From a checkpoint of a small transformer trained on Wikipedia.
Architecture: RMSNorm before each block, rotary positions, biases on query, key and value, untied embeddings.
Each number is 128 + 32 x the weight over its row's rms, rounded and kept within 0 to 255. Layers, rows and columns count from 0. Numbers have three digits each. The size before them is the row's rms in percent of the matrix's.

# layer 6 MLP down (transposed), 448x160, rms 0.173, rows 168-181, columns 0-159
098:138123136127075107123149109099169171119105132139112068136119143097074116088118044107124117086102124160145124117082109141053109149076138146106158155138121099104176144129122132148120075140117094138105131103088121117150155204119131117124132142115138142101137184113095136123166096098098115176114051160112182120090067133186142139095111156096175176129140126087120108126089171103108120122157092126093149199204172151144122109149176103148109121148144038144192209111116090144215153139160135
099:138158085092168165133149122144154124109151170097128176108145135091132179158187122134123120143162115160078140152152100166155149091166124081106137108132153103107188192124088108150114184084159169101138141159110130129121129131147091173114112114108141129170104054130219090113110081161114130112120101097055136161117115110085141133135088150045174100123112134157115191110133147123099176231092170143150142109120117151173150148137079097163113186102132161190123118181142167074140084156103116
102:079135133085144094134091143134159088152154077082200130102112070104130157107157103123144123159145128085118133124108128119135115141169167138103134156211079145162138074140100147184139132161177097126127146118121146126146083129157143122138095138128139118121159077122048170113099176156083087056142124145108118130192091127161107179104120059150133182096156140178110149138149155113150135093147111146114167112157202099154135154119134113108105033086146091109037125130065135150170183098129115
097:134110076116127095139202175104164220149103110135164128181096133128121122122099157191122116095109077172115157121117149169176084173137146096192118120150153099153109136089139146073136116109153159141067111133125188083106085167105103093101123048140147156157116060120137108122155140093131179128130082115144060079128116131075142137109131196078129111107095104154071154134159081105102144164117148184044157094131091125129164138138141125092172135131118133117143185095147119098122129119138186
104:117159171114060105111147091113131181114194147165188090083116154089099102091126149121106057114123190134114141065124128128096116185164130076078105118154126114076135166156106166085080106108113050070108128104143132096109140065141095131116140159152159123146096132132176111104154168158140167179182137122078156150122091172125142124076146131079154062133121135121144161109151142137087110147143129142138053166137124126132153147149098146108123144089124091174156214156121162110137140164090055
097:162067148116100133126148089117173132142197112055097155122130126059126188149149109095121118198136134110151110106155194172124126143167137141182076171125126128139166104119137172082147084059108178125127120176146111148108149108152208059178105096122131146134155107164143066168119162136132160116121100140109096172112120106150129144140116151100113116114132176149122149108137139070163160164119095128145136108077152158148157189180165162159144103153150128140077095058050143091187163130122149
098:155131108154142036152175128156136165115098119103150131060127104128132180097135127125072159107124154099120163116099126152192121172192138154144124107144122157118079083150114158165141177066126147119089119159146184151152134118152072121092147094148092080168109159134095117080102206153097129142099132108185136168135157170149132124171127169125119093138125120113193081154125150104162064182181105124097124174132077108147114118163110150187123043117172114138104135117119142077111125162071190
106:126161118147138143172135149172134140118134145119068142149114144150120133139143143131104163103085131130177163138108073110108141119081098130176180156148123163122149091135126080121083130152135105114159194111065135090130107141107148172167142123166194095080092150142187149175142087168124097136115087148141097109021130174128145118077150176077201149213141124082102149085138105117174160109132094131096149180100142150149181147146141100177096097144083139139155172172188124176135081148109080
105:094150096115168201137075118151143184167108132199093164146107131105089082097116145095173149068113102133137055112140074130151148183167088168125175144144106131142141168131105114122131139149045142173142106102116113175080083017171107161146149127144105135112119193149068129148113158064142129113118160172138133118133122132110113107114180120140141114192119108156099090136145118086139122190145136111133088128090149142162122212134156096144130107128138173110176136138112148106145188097117178
099:154177120164144161101122143132130115174133175163206141101090173129094126159109088091131109128068133130136094151105141140186139166099136149129115148167111124178175138093127062135152119143131116156122120133103153123140044190113116036167104156110181105104169138143139094081130062115137135147149158113124121130133074168096156076172064123082156122115131125067132149113157089146169148176149121144141162103107105041078182132065153172100173161121086116123133100146142086139119178149174142
098:179175122101196177170098126150172139156127177094123158131063115122126053105115149111112094113148135151162116129096138145139127162203155107167116156123173146131168190189117052095139187115139131148173132131114110111108128084164167071091145173111080128156127126116131094131102118135091113154126097157148043118117176130111139114135142116102122089097134145159125118066167092097121076138190102131127096067074194136113133176107065098152083100129175111139186115182166124129158132126143129
103:074174105175109148196166097169131144103081122151162172210091112137122140213132150137136143123189168129139135056132106059028106151134158154157145100072132129162108148160117106174199142128171145107136097105112098118133135195173141140131111101120135085132134116105134156108090111145190127137112131152123081145102076147091170136182097110128128097156080140108132160099117143081101091088137119085087146126156156146115119140082051107109109154128147100178141111144136141111126174103170077
094:157101096083106113033149135070112140061099094135099114079139087121141167134176125126092232125060112160161111100114126116125164102113149176140065136090124091153116132128123110203139065054100104166211167141150125159139123139117168139135096126137121120160126132126131160148145100117118137089153139175189154129118101123111147175134104085078090112150137142138078095094149117188153132116119145120154119136070137179153118189160107105163148173135070081096119114100121147111076113093100127
098:159119120086094093122113099171150143140144154194060101160127178174151078151097161082149116133140122153099147076099143116076167135082108113031143188119153108146117134164115090081167118130163114132167153103117128128131081095124192114176125140055099137167111168087090152095164092185108131142191087140139155092129126112128162152115188106168085094124056118141143127142105170145162179169148100083092035096093144105137113132151138117117106081118084142095145111112101090137153136133132145
# layer 6 MLP gate, 448x160, rms 0.172, rows 169-182, columns 0-159
100:091086114083128077095157133112133122135122151077141115094165142130129079128136113137162172139107137123176199104107160167107191077111159129100115111141073106177130136129118159193152153136200105131163131099117107163086113152117090052116118128113108102053060166168119174084148083135135107121155106139147154098106142140075111090097158088157102162151119090070148159196150136098185123164127137128156146154134118066090138115098133145165172104141153165066096167156172184141099168081142169
106:117132094176119141131109176056125094110091079069116138162147154138107108078118088148139113136176149200143129131160106154085104119084129148116163128153156108123155127111158174116102140139148101152150141118133140174185102110116147165070130138104109160109131145135146142177133197181128141161092125125146105140078124081136170145132213128032145085069036157182182154177160142120121157140159144154168115163114118135143132148092110141166112181139088065147141111140099159092183132071154078
103:106150119162129157130103128176134113164159070175171121209127180185124064132131153129162207199139138084180101191057109134181134129153148142105142113178087112130096091139145129109107137139132083115194145149114198133108102128165085172112088070138164104191139118129081147094127189127136158103125070077142099093140103150130107094107164127104102133124160154122124143144133115095079180125109143131124145165138167110163139128123155111113191129156196115091099089057139132125134159122097156
108:098101180130081134114150091123200053058139133110117123188116140128153124148130090147205140148216145135202090149169153131165103157140133164078130131141127129080151093103155141107156147101119136174143111150144123109094122155161100132074081140169180177105117149154166084107181131095104091089085134116136106104109113154111112089160127156142137130135061131186103107115119123092164158141162180086112191121097134118119167135168179126147092192091061091104135159150144155130135172156115183
097:158182162109078114167114142161056093130145170131129162133127138127112093121129111124123106128172125166121182183173146087105112125113083099126145078051116104107084182115050124186104125132157106075129164119113114163113112119158074123161177162217140117132125136107151176118150031157087118151201083126134122094138112099128147112124113119179203137100118112134193115150148152172147175137174122120076153092118141166118114118092098122111093141156142124088105139189111091097108126182107116
104:111133156124162108081104137156132162112084156100157123082101191228171140182080093129160172121116111091207111079064148121097125111153091112042095105137142085107144088100128147140122120098101083150184134120103174077100155148114149158094091135118169146151104122168155072154037095117116138101152168123115147074127110129088102088113174115101106109070089111191151112125123105110151092111085111114145154133097168111097158096135136127170129114140178175187135150138118115112162115154159155
102:144064030077155130135094159102143099131110178124136128110109115132115124124122138173168131097089134133127112118182113166114146094132141119090145077123125180150191162189112132127088143158119179066174108035086148122140143169115101172140134119082137141085166149145152093125120150100078143129147135150126102124099108070128074133129154135124199135116160144111131140185109165153163162116122129138187122117151135097132113130132087166078089207081116107100107086096034139136122108096106045
091:095175103097183157085147112127130146163113137178122170124130091095080115117144158125142130082132120130114078154112181125080199149141131180151163168125125129164105109142125137106142056153169220116170092128110118158103138123132089153116109119174182093114093148175117119061119127111125098093100085150101097125121143096175108085153096151123135110114122092155131138074142096145133154066170143180157136178089154220084175045126139153077137108092111149137167105208125103094158104109133120
094:151060117114158121114141115157140139105137182126069120124120166111108126073198067144111134092144113174090089136139156145066137144170088093126137157141135149201169150146117148115144124079193135118163029118193068153165132116122104109100118121159147156115119127135114141076134144136112148115153117090101149062119138189167172096151127097091167116197110046145084064100079092124124139129140122109106154126184092120154132153106134134126112129087155159159074106155060095158145107126072121
092:136124138130143203150091147182128125149072144076154180108103125117136067162151118165138076127111116096133167145144149154121173122156150165158076120161150193108114109175097076053135135154145119095153099149094124118107104138156128184102121100119147098143160036125130149171115130183099139162134123077126093068117155097083118129159174129128133065145140138106107139134105092069127097167173106145189140130152167042164123148082093090155128053132198119097120058139150134110128124131150113
092:116114118162134115126046127098118076140111091179120120145120158100178192114165124094082085108166168160148146081150115129071146113176140090142174119169181092141152154109089163144130130103122168116102150047114156103173122137176105062135089136139166151122176152129137135110105136086132082172135195125154131136076148151102109143124166186136148090152120137091183137105128122152133066074137177121123135176131114132115125154168206138117196156087138159085147203114093196139147160153130111
085:133105165135152075124166095129102152072104140095125119057167058109103140130158163172077168125147139147149120128123118156158143123150087084230129168139140140129128141120141125114136156122185178128069125176096189113157167173191142094125098188089130073109117138119153108153068132124154128135188114136117110055122136110095089143151072076146206109067168167110128143124116118152104090064131113159112127094101077100114171123146135142169055118098150088144152123089125145119160099113149130
098:108138138127165113094157139111166199045150147088160117171145185148113161183112112157095104094072152180137086090154067184148086133112134138152113122116155142186108129173142100126143112088155142127116175156151170144164159079108128190104063144156149132137101148168131149114058063149074149095059114079130115078093081158110132136096154099120154109127131141111130077115121148103063053156094114139095139116129102145126104115173128164115169146088094129153128132074142079145130163119164074
104:125104134130159096148118130133125074124061114134174099160146148090125160127121104136104156135132105182134081118142168150140173086157146129102090130194135115163167160122096109142124139088114150173112059092117139199089102127096111108038089137145073130121147142155113066167148144085088064131104185141159136097153158089124149102125079107181121126157072095150122204085139136091163142101124132123061081118118137129102131186136175153124141178118124175114080149105097078164140182199144082
# layer 6 MLP up, 448x160, rms 0.175, rows 169-181, columns 0-159
101:126114121159092134122111144135150137110119124091100140048173122133109166118145072132180149166105126101121164151168113123104141141139114156101108158122083130226167162112099164154141104107152155158171199136097116106106128136138152135112120107095175104120122106105083150116165189090121119176170153129105168150091124122064088086134118085153134094145158146107135132099086093139160116146140139172134206095059176111091150065127100134162166112046177086084107190155165149133104149031135127
101:118187113088147129134155132185150169147176104120195135115128112165134185157152118202200107118116127086138106090124121138136137114104134097119129188108080129093132122126108089094138104127167084084148071093178175150077144099148170159126127138162137140177165149146091128144088170152185106173088087199122114193112119083146105111145107136137188118088163137126126080088178134117121148121125104173132173095125110142134128150202102122166178161106174158209105080167155171134122084140159140
104:131115109165164139121161092124177191121104173100132114123185166103106143093168194150142103146156118109183186106162118090090085104124107135086107158129045084163124147127105113128137111107125090190104125096151080135105125113171065106106176152152184101133143123110103148126084167146113059124140136134084134098094102132089130123078100120122125177180123094085131142133128056159162142114132167133179112111157103160108073171112096159093097128157132124108209155150099129190151038148176132
109:111148183137123148091096148080123143179149231121128082136095127149134124052114146105119147160108137197110091092114110099126136164108051137108171122165064089114132135136162106114132120124164123088177114130128080097150142162206115135136120189158115126082113089166157130148112137138105130101169189055175158112106084183078089141088163078154130158140137164106125184171134124132134185120129130176130062126159106092171146135120150083152125121136146082111160087123108164095144174084166123
086:132140129089126181175092153158126077118054207162090175132212113138114145148097057117158126106123074111153172150158120106152106070085048091105147173082156144171078125135117133144131083118142106106128153076109090146140080149157112113118129160149170123120137112111101122109071113137075143164126086087152147099097108108123128153092129119144172139112123097112170093106123158133158088153181142210144113122170181128082122104100134097169123072150103172120108154132128083174156137209110130
098:131120116116091113111198139104117145134157099142126098119133093094152191233201183168113136140170111107079153179182161206145157140125166039111090136102096138113056115139133145172131095179140162136156158145132138094089149134143096170113107102167116142087118166144113192124123146124096170162073134115175110124170158128138150145128153175188168141094115165111133149155166137131172156154129089147092126138153137092145092138079163096131157118120153102156130099145152065103182159095082156
106:054164173124133146210105143119086206088101119142146126113109105173137138105133140113171177123084149163099148169108136118125116160120121099138192128108117131118096078183097189147135136076053083158226158110097121169126072161134139111125116127141175102103077135123140083124112128076068169201075129146164136128157132070137141106143113194123128121127161137108165139124086113119167109149119119080105114159152144102095107114139110129147193115103034175137132145139093120145145094109149140
094:096194094131193138143105116111150152170102185134159153121080111096165111111145142145084147123115153137103170155152205073139089193110144111102238121163112138080127076154135101140140196142142162111139127147084119156124165156159180136104126112144060143151161101131124151114154093102159096179106124164123108158097088091043152149159122138061063149099163091107147112072163149114101178108130123141114125167087143157129173110129095101145139096095138125124142075179109093120146099090164127
093:170148079106117133132197108182104174177083171110109101064187092124122156145113124146122109137178114147081086094138117090098143145131143149114150121130088118094125193126112158145104100133125152176156151116120147124126150063115095121137107089166101133158141120150083128160165119146191110141153092089126069136129145111153147158175145111109101215099124118136165173154031181124142116146050111084075174161135129127102152104173125117167175086133139169178163205126086134142130179157097141
086:185080139157150077144106146150087139124155206095086119080170152139106166100215090138135135131125091086150158098117114107094146175134139103136207059142151062147141138120123105126120125112069116135095131129119085115125169163145122087163114120185210120094072178156142125113162162104146132107142135141170143145134161109110152120190089103197083119134107115174099147085128106129173145092092138147134071115187124103111145142113084119143097151095108073121047095127124174177155101117126103
101:085151151157110133123135053153128067099089108150197125153116177079128160120176111110179163091124138161147120139152147071157084178181138118133167157103142159094150180143149129090132147135111064141119142116118137100144125159149120102124084164162113147080144162106057202075124114090113069176160096146180143152060162138130148105148169123160077082149099144116110114135082110159128115135091170111119078095067097202208137148150106124107169162153105111136145171139093156161091135124121132
089:122109134148116095129189091149113135131104134093152128105182183101130155065089177151110138207158121148175134123130109161138125127124169123192044154103162126186090090131124100110118110140126181122079146144176158083129110123187091125140115165130107153105162116101148076157105185117116121119126138136103130118125133084141128122133098140125157111116146129105147126132071128208129103091064063174165098084025070150101101070119127171137092094108140108152193153093112162064094106113158116
105:088175094119182158106131164174153125128093093099152145121080107171183122109146133129118158114121113126132168134117121076134078124148168179122117059170135066122148131123062101138164156065115134083094108132077116060108149123141138157108108137104117104153102122174161164197099177144072128159128140179089184158138106084164121153141102166142131137130117170159093087124142070170196127168136101149085156097151099167106194143100168071103138140071096047143123107130135138167166132101170124